python train.py --num_hidden_layers=9 --hidden_size=192 --num_attention_heads=3 --num_key_value_heads=3 --head_dim=64 --intermediate_size=768 --vocab_size=4096 --hidden_act="relu" --norm="layernorm" --norm_place="pre" --norm_eps=1e-05 --positions="learned" --qk_norm=false --attn_scale=0.125 --bias="all" --tie_word_embeddings=true --parallel_block=false --extras=["capped logits"] --init="normal" --init_std_qkv=0.0538 --init_std_o=0.0127 --init_std_up=0.0538 --init_std_down=0.00634 --optimizer="soap_variant" --learning_rate=0.00637 --beta1=0.95 --beta2=0.98 --weight_decay=0.093 --lr_head=0.00888 --max_grad_norm=0.5 --warmup_steps=200 --schedule="wsd" --decay_fraction=0.782 --decay_shape="linear" --final_lr_fraction=0.1 --batch_tokens=65536 --max_seq_len=1024 --doc_mask=true --train_tokens=176700000 --max_steps=2697 --dataset="wikipedia_en"
Each number is 128 + 32 x the weight over its row's rms, rounded and kept within 0 to 255. Layers, rows and columns count from 0. The size above them is the row's rms in percent of the matrix's.

# layer 6 MLP down (transposed), 768x192, rms 0.142, rows 607-642, columns 0-95
size [100  87 123 116 112 103  65  84 100 103 114 107 103 107 105  99  89  98  98 114 108 122 110  99 112 102 110  67  91 108 112 113 101  64  95 100]
[[ 65 152 144 112 144 117 103  50 157 136 100  79 127 103 138 178 185 163  82 100 102 134 120 164 120 146 114  74  43 143  98 112 138 122 102  74 132 106 135  86 161 118 155 132 146 108  95 150 124 137 134 177 174 115 108 213 101  89  82 125 197 102 136  85  77 116 140 129 141 130 135 119 121 147 150 189 125 167 142 163 165  98 159  80 114 142 159 198 139 131 131  92 130 119 177 152]
 [150 177  57 113 140 131 177 111 145 127 106 155 143 117  96 181 136 149 178 139 151 104 167 114  86 132 121  59 160  87 150 138  89 148  95 109 132 138 126  72 137 196 121  81  88 169 128  60  93 169 160 121 144  70 114 159 163 120 108 111 122 167 107 167 140 112 166 127 136 114 148 107 199 152 129 105  76 131 191 138 164 214 147 150  72 115  78 103 128 145  97 177 138 142  94 121]
 [135 138 110 109 123 138  98 118 144 157 112 139 135 137 164  85 129 113 134 128  92 136 157 201 147 132 116 154 130 165 133 121 100 137 114 149  97 110 117 117 140 129 113 162 118 148 227  88 155  99 135 112 147 136  79 150  96 115 113 151 157 113  58  98  92 149 152 124 145  96 161 167 149 116 167 121 116 123 126 125 114 215 140 162 158 136  80 183 132 172 107  79 127 148 180 120]
 [136 136 118  90 124 107 102 152 101  93  89  86  99 151 150 153 114  78 157 182 101 102 144 185 139 126 147 114 124 162 114 118 122 173 166 139 210 131 122  82 193 164 154 137 165 168 156 173  91 162 163 107 123  75 140 125  98 123 136  74 166 135 146 111  96 175 148 108  84 148 184 127  90 141 112 140 195  97 111 132 102 100 148 111  72 123 116 102 134 158 142 120 137 145 148 178]
 [119 128  84  78 165 116  81 142  72 140 114  98 159 149 122 164 149 117 134  90 102 109 151 149 109 144 202 148  73  94 132 151 142 121 181 157  87 137 132 129 156 181 210 186 119  91 129 132 114 123 163  99 101 135 140 185 152 115 222 190 158 108 141 156 114 123 110 140 189 154 137 102  90 111 104 104 111 132  48 118 162 151 204  88 112 115 145 120  85 138 132 126 130 139 157 145]
 [139 107 118  56 122 151 146 109 123 131 132 145 116  55 136 182 114 152 134 113 131  77 177  85 160 144  75 164  73 108  72  97 134  74 130 135  98  53 146  75 126 141 148 161 188 102 181 147 109  79 105 174 104 133 131  88 147  59 107 140 116 138 177 105 134 106 131  98 111 135 145  91 159  69 187 108 131 107  91 124 127 124 106  91 208 155 157  88 114  91 118 115 147 151 146 123]
 [102 144 189 153 110 111 141 121 162  92 108 218  67 120 140  81  92  78 130 110 172 168 109 161  41 149 114  98 146 121 117 130 126 112 127  60 149 131 118 181 112 113  40  68 146 123  90 128 106 100 143 108 156  95 125  87 100 150 150 111 162 150 129 107  83 145  77 103 184 141  62  93 148 106 128 126 108 156 170  54 145 159 133 104 138 143  99 131  90 105 129 112 176  81 156  85]
 [141 152 148 124 131 141 134 144 120 201 239 120 198 117  57 104 219 151 147  89 112  75 189  95  96 172 110 123  87 133  89 179 159  80 119 128  95  78 145  98 119 101 137 129  92  59  89 152  93 149 179 125 123 144 112  96 163  85  99 100  95 136 103  94 137 149 143 123  91 125 164 114 109 117 134 164 126 159 198 132 121 143 172  96 128  87 104 165 108 135 131 105  96 141  40 163]
 [125 128 124 107 170 109 155 104  96 151 117 118 150 168 209 174 125 184 127 112 226  79 162 132  89  86 110 159  97 167  97  90  66 146 123 102 113 141 117  85 158  89 179 131  98 129 181 111 137 136 124 102 111 105 103 154 140  97  77 125  69 134  94 135 141 122 161  36 121 114 105 148 106  84 168  80 128 129 151  80 173  96 114 111  74  97 155 155 161  97 131 129  89 109  90 125]
 [128 109 137  82 148 108 151 115 151 177 100  99 143 165 206 144 120 102 206 144 117 172 145  71 185 113  86 122 122 172  78 111 101 143 156 129 127 131 158 163 164 101 114 100 159 148 140 153 149 112 102 122 107 107  77 182 152  91 180 121 210  97 103 115 177 107  98 136  82 145 155 139 112 100 131 115 146 103  67 126  92 145 114  86  84 124 163 104 133 144  40 146 130 160  88 105]
 [134 155 112 131 146 116 125 145 107 122  65  98 162 106 168  80 138 157  99 101 144 104 126 108 104 113 177 110 147 106 121 111  99  81 124  90 107 167 182  81 127  64 149 135 151 199  85 104 119  90 138 174 182 168  92 191 156 132 116 119 131 109 158 101 122  82 125 148 111 145 104 121  89 103 112 108 142 141 134 125  71 131 139 179 157  99 162 152 165  96  52 129 135 175 160 129]
 [108 137 125 140 142 109 140  46  73 148  48  83 174 123 169 133 112 114 105  97 128  94  81 115 189 123 115  98  98 100 109 136 190 176 119 120 126  82  79  99 152 146 164 153 116 179 122  89  88  74 153 134  99 159 110  95 116  94 139 108  43  94 180 133 157 127 137 152 117 124 166  92 123 130 173 182 162 163 171 131 136 156  97 135 142 218 124  75  76 149 184 157 103  70  87 105]
 [110  89 117  99 157 154  48 170 101 142 112 117 105 157 118  59  93 115 185 105 160 110 182 153  86 141 159 138 158 115  82 116  90  92  75 123  56 174 122 161 110 218 140 135 112 100 103 119 119 138 136 123 162 154  73 134 221 151 116 148 110  85  63 181 151  74 144 148 114 153 146 180 200 140 151 137 134 109  51  98 159 119 102 142 149 114  88 148 133 154  95 129 151 154  52  92]
 [124 152 126 137  97 123 150 149 109 177 116  74 162 136 108 104 105 131 128 112  63 102 110 161 141 171 102 133 163 108 166  96 113 160 132 141 128 111 143 149 123 141 147 181 134  66 164 170 140  99  81 142 127  73 116 166 123 113  81 168 155 124 137  95 128 143 104 138  97 182 115 167 134  81 123 129 133 152 118 124 137 136  91  57 100 106 154 140 116  78 168  85 162 116 174  95]
 [146 138 138 168 147 104 182  83 133 154 196 122  87 105  98 144 180 126 172 132 133 140 164 163 166 160 138  64  67 162 130  78 172 126 135 137 149  74 152 140 112  76 103 148  94 112 122  83 119 140  96 115 102 133 110  99 113 142 140  67  86 134 157  86 117 108 111 104 132 125 141 151 135 183 154 147 159 139 135 137 142 110  60  91 114 100 117 184 107 127 142 120 112 138 136 113]
 [129 143 104 146 163 143  89 177 158 125 125 157  84 158 184 149 167 104 130 141  84 117  84 156 174 111 168 119 113 139 104 163  99 136 116 115 134 138 150 174 137  89  83 105 152 105 132 109 118 101 113 139 103  76 124 117 162  83 171 146 152 141 119 111 143 155 181 145 147 109 119 169 132 115 154 134 167  60 171 175 108 137 171  84 119 147 154 195 158 185 156 150 167  95 142  96]
 [115  72 152 142 153 194 107 193 113 107 104 147 169 101 116 130  90  86 127  91  69  89 118 126 138 134  77 167 133 128 183 131  79 107 192 139 148 128 135 132  96 112 118 126 142 173 128 186 144 136 128 130 147  85 114  64 120 141 103 146 134  87 113  78  94  69 158 143 157  62 126 102 158 123 120  50 108 213 142  84 110 153 133 165 157  99 115  94  78  68 110  70 109 106 120 117]
 [ 94  87 116 202 125 137  76 200 112 196 162 139 163 171 118 105 162 185 164 117 101  98 104 124 142 136 128 129 156 107 116 126 139 179  96 172 105 181 113 106 124 181  37 131 160  80 124 141 112 114 180  79  94 143 112 123  99  90 127 202 139 102 139 125 176 140 136 148 108 128 112 153 166 122 110  80 162  89 162 101  76 126  74  74 137 124 117 191 156 113 127 126 140 115 132 100]
 [132 105  85 155 151 152 143 127 145 135 135  56 166 153  89  94 104 178  36 137 171  92 139  75 255 154 122 109  66 151  93 110  97 166 168  82 125 128 149 130 158 128 137  67 145 163 141 161  82 121 120 103 125  68 155 146 128 198 135  95  93  80  75 137 126 120  78 125 172 115  92  81 162 136 143 148 134 108 110 151 127 150 192  86 111 185 119  86 152  91 112 130 124 156 136 131]
 [ 61  97 132 132 118  74 104 154 199 212 144 139 102  77  82 129 118 139 138 159 105 124 109  87  66 113 174 105 102  92 100 114 113  89 128 184 142 126 146 116 117 188 101  91 142 125 123 205 130 148 113 195  86 125 106  99 104 118 153 114 103 121 112 139 137 172 112 155 100 119 151 130 123 141 164 124  65  86 136  82 104  90 153 160 132 141 167 171 145 142 157 127 120 105  87  94]
 [115 131 124 123 177 136 135 187 118  55 130 116 122 116 159 167  69 155 147 147 114  67 109 105 149 122 182  99 104 144 154  81  92  96 107  91 124 150 115 155 198  85 216 151 105 131 168 180  93 109  88 112 124 143 108  94 123  60 178  40 169 105 148 137 137 112 138 169 155 154 118  59 160 109 105  92 153 132 100  77 122 150 135 132 106 120 128  99 147 132 145  98 118  93  93 160]
 [134 116 124  69 126  99  90 126 178 102 123 177 146  66  84 142 117 148 133 151 115 143 132 134 126 196 167  83 133 140  88 125 136 117  95 142 151 206  76 141 123 116 130 157  84 125  81 170 116 104 145 153  84 130  94 129  68 134 162 137  94  98 159 119 161 111 176 117  87 183 132 124 106 178 146 103 145 107 175 150 123 118 120 147 133 109 130  86 165 139 134 178  83 123 168 109]
 [171  96  52 179  82  72 118 148 107 160 104  60 114 114 146 112 131 118  95 114 153 139 142 101  54 113  80 132 167 116 113 120 106 132 133 119 184 113  71 157 137 113 147 179 105 166 128  91 138 153 152 172 138  99 140 130 144 126 138 140  64 142  89 127 108 123 152 164 176 160 107 135  61 136 122 172 145 137 122 130 119 165 129 143  88  99 169 137 153 134 146  87 129 112 165 104]
 [166  81 112 124 178 143 151 107  90 136 138 110  74 136 165 136 149 150 113 116 135 100 114 152 127 107  82 123  85  93 203 142 159  71 144 130 148  93 121  47 133 140 194 174 110 125 165 173 160 108 123  81 117 158  95 114 167 165 164 135  61 155 137 180 136 130 125 126 117 114 125 123 143  88 121 202 121 130  78 101 158  62 108  89 149  71 132 107  97 159 116 148 138 180 122  84]
 [155 114 125 145 141 111 143 134 138 103 107  78 145  60 125 156 127 145 127 143 124 116 109 164 104 174 131 181 104 125 159 159 181 133 126 125 172 144 132 149 112  97 123 186 169 158 145  66 122  96 132  93 137  82 129 163  99 131 167 123  90 135 156 142 107 177  78 213 101 108 140 153 170 138  97 149 133 123 152  69 153 132  80  93  83 146 159 125 115 131 146 195 130 158 126 186]
 [158  97 123 156  88  92 103 106 109 162 127  92 190 129 113 154 101 157 188 204  93 138 147 157 111 174 140 169  80 129 103 118 153 137  86 156 142 103 151  55 167  89 175 146  83 117 153 143 151  89 148 153 170 115 108 127 135 138 123 113 152  74  77  97 149  92 100 128 127 131 172 151 108 132 115  90 117 135 149 119 148 118  77 119 137 115  93 101 108 112  99 166 119 146 121 144]
 [ 73  78 168 122 118 176 133  78 113 110 150 153  93  64  63  88 112 163 142 152 161 111 142  96  51  83 204 153 105 115 159 128  61  98  88 152 134 111  83 108 134 142 115 137 131 161 154 149 109  91  92 128 119 102 187  66 108 123 136 147  81 140 122 107 161 128 141 145 136 168 122 138 171  81 151  95 112 167 135 140 115 169 143 141 153 150 172 147 117 111 152 100 110 110 150  87]
 [153  76 122 121  91 136 115  85  45 158 119 180 134 160 121  92  36 118 159 141  81 102 121 125 156 133 107 178 101  77 145  63  99 121 114  83 109 112 149  86 135 128 170 106 145 122  94 108  84  80 108 116 155 106 145 147 118 153 128 148 114 156 111 147 124 168  92 123 116 130 125 163 101 114 126 127 132  97 122 147 143 190  99 100  69 125  93 144 109 181 121  99 106 160  68 114]
 [156 112 122 167 168 172  91 157 123 119 208 168 112 192 104 157 105 114 179 129 100 145 102 143  96  69 131  84 129 124 112 130 116 150  99 149 123 190 143  71  89  84  91 123 139 117  85  88 167 114 124 112  79  76 141 134  64  97 155 131 171 110 169  98 106 153  74 120 134 161 162  91 141 123 120  91  96 163 116 122 120 147 151  75 177 134 152 136 135 156 107 113 114 107 114 180]
 [105  62 131 144 150 117 178 158 112 100 113 128 139 142 102  80 149 132 123 131 164 121 121 148 167  93 137 120 132  76  97 170  94 177 151  84 133 152 149 132 115 154 142 134 134 118 129 198 155 137 136  99 134  65  86 137  91 100 121 100 112 202 128  95 118 126 179 132 181  92  82  94  75 116 123 164 139 139 146 152 102 144 120 165 173 179 180 165  70 151 194 169 125 131 125 155]
 [131 160 140 173 188 105 103 110 161 194 127 109 174 148 127 136 118 112 115 130 110 167 179 139 106 115  85 157 172 112 133  55 165 124 121  60 156 157  48 177 102  95 102 120 116 169 174 135 116 146 132  84 151 138  73 172 119 189 111  79 158 106 152  87 184 134 134 167 155 129 133 168 111 182 130 145 136 119 133 123  96 134 144 141 134 170 139 119 181 211  88 128  86 118 100 122]
 [138 171  97 152 118 136 145 129 117 156 139 136 114  88 204  90  96 141 175 192 135 102 162 154 129 114 141 131 139 102 100 181 117 123 168 160  53 203 153 161 130  71 112 111 122 148 217 180  70 132 121 144 143 151 110 137 144 116  80 117 121 120 121 129 150 142 119 177 130 128 167 142 142 119  73 193 178 139 104 181 124 142 154 130 128 113 139 180 153  95 188 173 179 171 109  93]
 [178 166 149  89 157 116 182 111 128 147 157 107 131 153 140 163 171  92 157  99 144 124 156 155 173 104 147 177 125 150 143 126  73  94 120 134 190 142 129 133  58 123 161 132  99 128 136  61 142 123  96 149 148 172 185  74 130 107 150 107 156 124 150  53 122 108 133 157  93  95 129  70 166 142 128 172  81 137 101 177 137 115 156 244 106  92 146 150 138 131 134  94  70 125 139  98]
 [147 193 129  49 160 163 104 164 143 120 145 191 162 113 144 102 118 132 154 119 181 168 129 175  52 164 118 204 176 130 138  96  87 130 103 122  73 131 117 148 157 150 116 144 136  91 158 136 117 115 128  92 109 124 102 102  86  67 167 168 136 150 156 109 102 172 102 147 174 140 120 141  82  62 145  78 150 144 153 106 121  73 158 139 130 105 154 111 183 142 108  69 144 110 147 115]
 [169 117  88 127 121 113  93 179 134 140 155 100 122 133 103  66 132 156 125 147  90 147  68 140 128 141 107 178 148 142 122 130 123 141 121 117 169 127 128 162 171 106 114 116 140 118 145 114 185 154 150 150 123 149 158 152 151  55  75 138 106 143 138 177 130  91 133 102  56 134 137 168 131 136 114  92 177 155 117  92 127 107 128 155 101 147 142 137 165 108 168 212  97  96 203  76]
 [158 123 143 167 124  99 150  99 113 144 135 154 124 130 116 119  97  87 209 131 108 125 180 104 158 182 107 126 115 125 160 163 129 123 122 103 105 143 152 174  99 142  82 134 160  60  84  86 118 126 176 136  86  75 135 154 104 139 100 194 107  90 111 145 144 150 169 108  99 150 172 156 153 114 133 115 152 126 133 136 124  78  90 109 176 165 131 160 101 122 137 154 141 131 116 144]]
# layer 6 MLP up, 768x192, rms 0.145, rows 608-643, columns 0-95
size [ 95 103 107 103  91 104  97  90 102 108  97 100  92  93  98  91  90 109  94 105 105 102 107 107 103 110  89  93  96 101 102 115 111  97 102 107]
[[ 95 147 194 155 118 155 161 102  87 103 106 140 129  57 138 127  87 140  92 125 103 124 163 135 116  86 123 105 111 134 122 105 132 130  53 121 107 109 127 125 104 119 123 118 120 131 146  96 148 124  98 174 122 115 115 194 105 122 135  90 129 161  89 108 104 147 112  98 116 130 188 126 111 148 144 123  98 148 138  92 109 106 111 106 165 156 185 146 152 131 152 143  62  82 136  83]
 [123 142 102 115  85 126 128 157 152 106  81 124 144 104 109 150 107 126 175 172  94 113  70 115  99 115 103 123 118 131  90 162 107 197 138  83 153 104 108 107 106 112 126 120  90 165 145  87 146 132 182 114 187 118  97 140 136 135 152  87 109 126 183 112 160 100 205 151 134 141 153 131 135 167 105  96 184 127 132 114 154 121  93  86 151 136 114 116  91 167  85  31  89 181 190 142]
 [167 173 102 108 107 121 162 126 148 126  87 104 135 123 159 128  72  82 154 168 128 151  87 125  98 157  95 108 105 148 114  96 170 147 126 183 118 103  97 145 170 123  88 126 111 113 100 155  68 159 146 104 119 160 161 123 100 106 112 114 132 160 127 144 121 126 149 135  97  75 126 189 114 175  77 167 123 146 174 115 163 117 110 154 121  95 133  99 181 137 103 112 115 179 107 151]
 [ 59 130 152 151 149 138 139 149  95  77 157 104 120 103 133 161  89 136 173 121 128 181 120 150 115 159  34 166 136 105 109 106 124 114 116 208  79 159 116  76 173 106 116 136  78 134 104 118 144 140 117 108 173 165  94 113 133 171 160 122 103 126 161 111 141 172 152 118 127 123  94 177 139  97 108  57 107 113 154  97 124 131  81 139 166 106 105  89 127 113 148 121  42 111 116 118]
 [136 121 148 183 169 111  84 110 199 169 142 130 130 165 106 164 149 107  82 136 101  87 142  86 119 122 145 119 109 169 111 136 106 128 138 149 139 105 153 140 148 123 100 134 132  53  65 118 139 140 129 122  75 135 129  99 150 137  71 130 171 119 147 153  93 128 167 138 141 150 131 105 110 180  60 138 136 124 150 108 187  39 162  85 140 113 122  48 156 106  91 112 142  93 133 226]
 [123 138 160  70 167 100  44 133 141 151 179 132 151 145 157 127  99 127 115 130 115 115  97 147  94 147  96 139 120 139 157 122 108 109  93 135 123 138  64 192 174  88 154  93 156 144 104 159 142 143 116 136 130 167 127 133 144 154 116  75 201 179 148 111  84  91 140 191 170 146  70 171 103 138 125 182 107 126  69 129 129 121 120 114 118  63 129 129  98 112  84 124 119 147  95 108]
 [191  32 147  88  99  87 157  45 150 131 127 151 135 167 166 111 146 135 208  87 151 167 158 152  96  99 131 171 136 141  99 164 102  98 108 165 158 148 175  77  88 121 131 133 133 101 108 122 120  96 137 147 151 161 142  57 150  99 132 126 175 147 125 144 172 109 127 113 122  83 195 121  72 194 120 141  71 104  84  72 116 161 128 125 163 165 123 170 140 112  94 155 101 144 127 124]
 [142  86 169  96 128 143  55 176 189 190  73 164  93 141 125 133  89  52 164 111 170 104 145 121 160 129 158 121 148 177 116 183 134 136 116 114 119 130 105 157 154 122 105 103 134 120 165 120  83  92 143 104 111 132 113 146 118  77  85 138 169 121 123  90 134 115 112  93 114  91 128 127 137 131 154 133 113 184 133  59  71 105  86 136 114 167 113 156 152 129 130 136  92  93 152 105]
 [127 126  87 196  71 103  86 122 116 116 120 107 181 128  81 138 169 167 178 146 148 150 128 134 122 154  95 116 133 117 138 120 148 121 158 114 124 138 123 132  83 183 176  73 144 107 122  72 124 122 142 112 137  89 146 134 101 106 108 109 120 119 143 138 162 122 102 141 119 148 108  88  87 116 149 117 101 171 229 100 114  86 181 149 119 167  97  91 119 170  82 158 163 136  81  78]
 [146 103 175 146 183 139 121 184  38 140 123 142 156  94 135 114 152 156 114  85 151 142 121 118  81 127  93 155 183 201 131 135 152 121 161 105 139 156  72 105 135 126  97 133  91  97  92 126 142 141 155 134  83 105 115 129 138  98 108 148 140 117 103  92 124 123  38 131  56  84  89 126 135  82 127 131 104 175  69 103 111 104 148 130 152  99 156 102 115 160 128 109 155 101  66 101]
 [114 133 144  76  71 139 158 178  92 138 148 119 148 112 162 150 164 112 179 144 107 106 118 142 100 125 126 185 126 106 105 154  25  98 126 151  63 143 120 131  96 137 172 116  97  92  79  74 160  81  90 159  93 127 109 129 128 143 158 122 124 121 150 157 130 147 212 115 172 109 153 132 185 185 115 155 111  90 140 130 126 161 121 150 126 105 140  46 103  98 141 137 144 110 118 164]
 [143 164 139 107 102 103 149 121 154  77 148 134 129 131 148 151 126  96 134 155  55 134 129 109  21 183  95 128 160  87 145  76 128 110  67  94 152 125  92 104 127 136 137 111 104 125 145  72  81 136 129 154 136 187 176 163 139 170 132 146 146 122 103 194 132 111 141  83 133 190 151  69 167 134 107 110  88 140 134 156 110 153 122 143 103 152 122 128 149  69 101 110 117  42 191 154]
 [130 136 126 138 104  83 132 172 120 154 114 168 138 135  84 155 129 204 133 107 181 128 125 190 104  55 192 169 161 161 103 103 142 125 163 151 100 136 115 121 129 102 113 173 106 108 147 137  98 164 117  87 120  92 144  99 112 127 136 127 106 116 146 126 106 125 159 185 163 104 123 128 135 109 153 144  79 114 135  23 129 123 120 136 102 154  67  85 126 112  86 140 160 136  94  79]
 [120 151 148  87 154  91 132 146 126 131 157 127 190 146 129 158 127 111 157 158  77 135 122  54 146 137 122 145  67 107 144  84 107  68 149 166 149 158 151 108 113 140  94 139 117 147 179 137 132 149 171 142 144 106 154 146 156 187 133  60 103 134 116  68 100  70  94 126 131  55 107 139 104 104 165 115 123 121 123 110 115 146  81 121 142 136  74 153  91 149  95 116 140  79 140 134]
 [107 188 177  71 114  79 145 122 140 140 105 122 147 123 173 132  66 122 132 171 123 110  88 137  92 108 120 129  91 118 147  73 152 129 111 157 142  98 137  93 141  86 141 145 179 113  89 109 105 132  90 188  98 154 132  54 198 145 126 125 105 115 113 133  90 153  92  80 159  99 112 174 163 147 146 141  91 152 156 125 114 136 142 176 108 132 162 153 126 121 147 160  79  92 181 153]
 [151 143 111 122 123 131 110  81  74 130 125 109 151 137 118 119 178 115 110  91 141 138  61 117  65 144 109 123 148 111 114 114 176  89 139 108 175 111 108 107  78 144 117  52 147 156  93 114 140 161 130 135  86 106  76 103 161  81 174 154 107 112 129 101 114 122 138 128 186 130 165 170 116  62 168 158  79 154  78 152 144 112  76 119 152 143 144 184 141  97 125  94 123  98 124 132]
 [ 93 114 112 104 101 106 108 158  89 142 110 133 138  96 145  79 105 133 140 139 119  87 158 163 172 146 232 115 116 161 189 156 168 151 136  97 100  99  96 115 134 169 107  68 115 195 106 119 118 176 109 183 120 111 137 128  93 179  96 155  76 159 207 135 152 109 142 166 170 137 137 140 133  62  96 115 102 182 179 133 123 146 162 120 125 118 148 125 173 155 134  91 203 162 130 186]
 [128  72  96 173 147 155 113 127 194 148 146 127 164 147 171 103 139  90 164 152  78  94 109 182 135 136 146 142 124  99 133 153 161 156 138 156 129 149 152  77 124  64 149 162 137  90  84 127  98 155 168  58 128  88 134 175 122  85 104 175 151 152 178 124 102 142 162 109 169  58 123 123 132 119 181 130 103 127 130  87 119 147 143 139  69 144 142 114  81 138  68 123 220 142 140 144]
 [203 129 102 165 169 104 116 134 117 140 133 115  77 110  82 189 111 119 115 145 128 179 125 121 110 114 125 149 107 130 177 153 120 122 102 132 101 166  43 128 117 136 138 131 139 105 115 184  73 143 143 201  76 164 141  86 121  89  90 198 159 145 129 115 161 123 138 161 163 173 133 108 182 116 164 110 131 147 161  73 122 133 176 106 118 154 127 131  92 150 130 111  67 116 139 106]
 [154 140 147  80 168 172 121 129 139 162 166 138 161 107  71 169 172 162 123 143 102  69 160  80 108 134 147 121 134 135 145  86 157 149 124 177 128 148 166  96  92 122 100  62  89 152  78 186 106 108 130 178 118 173 188  77 119 170 157 134  98 155 168 124 141 118 122 131 147 118  85 120 121 160  69 112 124 161 120 175 146 100 155 170 137 113  66 154 101 112 125  75 109 137 132 146]
 [109 161 114 123  89 104 140 153  83 123 136 126  88 125  76 163 106  75 119 186  86  87 183 118 117 166 150 158 103  89 159 137 114  71 153 144 132 191 100 101 112  91 126  76 166  62 120  88 157 202 195 154  79  63 140 112 113 137 159 184 140 146 117 123 178 111 140 189 141 130 111 198 140 147 115 153 136  57 130 135  72  99 144  98  50  88  81 133 131 127 170 128  92 104 104 156]
 [ 85 100 181  71 125 121 137 139 148 185 163  85 132 149 102 129 105 145  93 119 117 102 121 176 107 143  96 166  80 108 157 114 129 124  77 109  87 170 124 174  94 126 123 141 135  44  71 113  99 168 113 112  71 168 144 162  71 137 122 165 130 114 117 127 149 120 135 130 111  68 186 164 182 106  64 186 103 155 135 133 110  79  88 134 154 111 141 177 177 167 159 111  79 179 145 144]
 [129  67  83  88 162 118 106 173 120  49 125 145 112 135 163 134 137  93 119 124 126 112 109  45 115 132 110 165 100 155 148 202 121 126 117 151  66  94 132 112 175 118 160 176 143 137 102 118 113 118  92  92  89 147 110 135 145 154 151 105  75 146 193 203 128 114 119  59  93 127 112 121  88  75 130 178  50 182  89 124 109 141  75 128 102 141 149 145  81 120 130  84 115 141 189 101]
 [ 94 153  67 127 138 154 103 130 155  94 127 120 113  75  93 109 119 103 152 182 208 166  91 135 101  82 189 155 142 104 125  33 166 160 138 168 125 155  82 167 120 112 161  94 108 120 178  78 139 158 100 189 140  87 122 150 139 104 147  96 162  68 116 154 147 147 101 176 121  96 107 154 176 146  82 103 145 129 126 155  80 117 133 187 121 176  76 148 115  98 134 120  79 152 142 138]
 [106  94 143 154 178 129  94 117 119 133 157  99  75  99 179 118 115  96  86 136 153 114 104 114 107 113 147 138 118 146  96 103 194 218 183  45 100 146  98 150 170 141 166 114 108 126 176  98 114 135  87 113 108  94 135 110 143 144 139 148 106 158 153 134 141 164 125  98 161 142 128 122 112  52 170 152 114 153 132 114 106 112 159 141 171  85 115  94 115 157 173  66  51 157 162 216]
 [ 97  93 185 167  55 106 129 128 124 129 108  86 127  99 104  73 166 147 171 152 122 137  91 111 131 108 141 132  61 104 160 148 107 183 175 102 131  73 116 132 127  76  91 134 151 149 165 157 151 159 145 127 137 122 144 102 128  97  96 150 127 109  91 168 128 146 139 157 164 180 112 151 102 120 160  74  95 152 131  93  79 136 158 117 116 139 151 152 102 131 118 129 114  84 152  71]
 [ 50 143  80 127 114 124 115  92 172 138 163 157 141 161 182  89 193 117  72 130 134  85 154 132 133 141 115 138 112 167 143 103 107  83  87 112 138  92 110 162 108 147 131 136 191 118 105 134 104 151 130 122 113 154 129 101  96 147  56 113 123 149 130 166 116 151 112  54 193 135  74 113 133 152 195  97  87 116 178 126 103 128  96 126 124 128 138 183 130  94 103 108  83  73 172 100]
 [132  88 116  87 115 163  98 152  76 114  93 114 142 113  98 113 168 144  98 167 115 155 154 111 103 149 123  52 122 127  80 105 114 174 127 170  99 129 111  53  95 135 119 101 170  55 189 131 130 121  89  69 115 132 200 120 135 114 133 122 153 120 127 139 159 135 186 115 150 111  83 111 114 127 140  66 186 116 168 145 179 147 112 192 134 136 135 112 134 216 128 167 136  99  95 148]
 [139 140 158 149 118  79 124 115  63 166  84 160 101 152 132 121 159 130 167 150 113  93 169 100 161 156 164 152 128 200 138 115 122 127 166  59  96 159 173 160  94  57 153 130 141 138 134  80 193 124 158 113 119 133 113 164 134 159 145 149 128 143 131 144  70 132 142 160 115 111  97  52 154  70  76  64 112 148 109 138  84 168  88 160 172 202 104 148 162 134  87 123 139 160 132 167]
 [133 127 110 152 131 164 125 181  78  87 115 147 177 156 175 145 127 160 151 225 133 120 150 133 107 153 117  84 111 145  69 100 114 115 134 138 101 147  94  96 135  86  99  59 105  55 154 149  79 147 138 114 138 122  70  90 123 107 136 173 138  85 154 128 148 147 121 141 128 106 148  85 130  99 114 207  91 107 141 179 130 159 123 141  99 117  92 159 138 150 155 142 117 126  97 100]
 [126 123  76 146 141 159 149 123 141 131 138 126 155  69 148  93 129 124 134 166  90  83 142 134  84 155 217 142 102 161  99 117  99 149 146 182 108 144 154 184 147  99 159  89 128 163 139 115 182 139  95  91 109 125 138 136  65  98  87 127  94  79 129 166 156 111 139  74  81  51 184 167 153 132 122 128  90 153  69 136 110 135 118  82 147 135 103 126 100 100 112  87 159 110 128 131]
 [113 127 133 132 156 130 151 105 119  94 152 200 143 133 149 167 108  55 128  87 131  75  87 111 141 123 119  68 190 180 145  93 107 120 164 107 129  96 126  80  95 150 135 194  79 117 123  59 137 108 207 192 144 211 144 129  74 139 130 128 150 137 144 101  77 124 116 110 109  75 120 124 119 120 133  97 161 161  83  75 153 116  99 145 114 148 178  96 146  70 125 193 100 105 184 144]
 [135 112 107  76 111 133 150 101  80 143 147 113 160  89 130 113  96 123 105 110 184 172 117 107  89 157 170 143 122 140 153 156 118 192  70 136 154 134 143  95 188 142  98 118 133 134 134 127 179 151  77 151 141  64  85 140 126  35 163 143 119 150 106 101 123  87 164 162 134 183 128 167 147  75 117 102 115 128 105 111 119 132 149 122 110 137 108 107 142 130 115 107 129 152  96 148]
 [113 136 131 117 176 104 116 179 129  98 150 151 164 163 152 173  91 134 154 100 133 113 137 121 128 167 167 108  56 106 154 147 158 152 137 148  82  90 173 116  68  96 132  98  90 167 141 196 174 131 129 111 122 163 137 163 152 101 158 160 121  85 121 120 196 129 138 143 110 115 158 167 135 160 140 165 112  83 106 149 104  77 129 135  97 162 110 155 103 132 166 163  87 207 126 143]
 [170  89  72 115  77  90 128 140 124 125 108 139 124  99 136 147 105  83 104  94 156 117 165 173 143  65  87 174  93  80 133 138 139 139 159 104 166 118  86 120 123 156 240 151 128 163 140 110 145 151 107 109 114 125 112 173 182 142 119 107 114  95 126 160 133 133 159 162 119 137 176 142 182 144  95 118 121 130 114  92  90 109 192 126 157  99 119 112 118 116 137 121  89 153  56  84]
 [ 27 141  76 135  18 140  86  85 153 140  81 111 160 133 156 127 152 146 127 128 154 161  89 142  75  77 123 166 213 121 176  94 115 156 202 128  99 121 129 145  99 128 198 117 145 149 143 124 154 157 114 183 105 122 109 107 139 162 143 124 164 101 158 126 220 137  80 209  98 127 154  85 131 114 121 105 144 137 162 164 106 103  87 142 189 186 130  90 114 140 141 112  75  90  84 131]]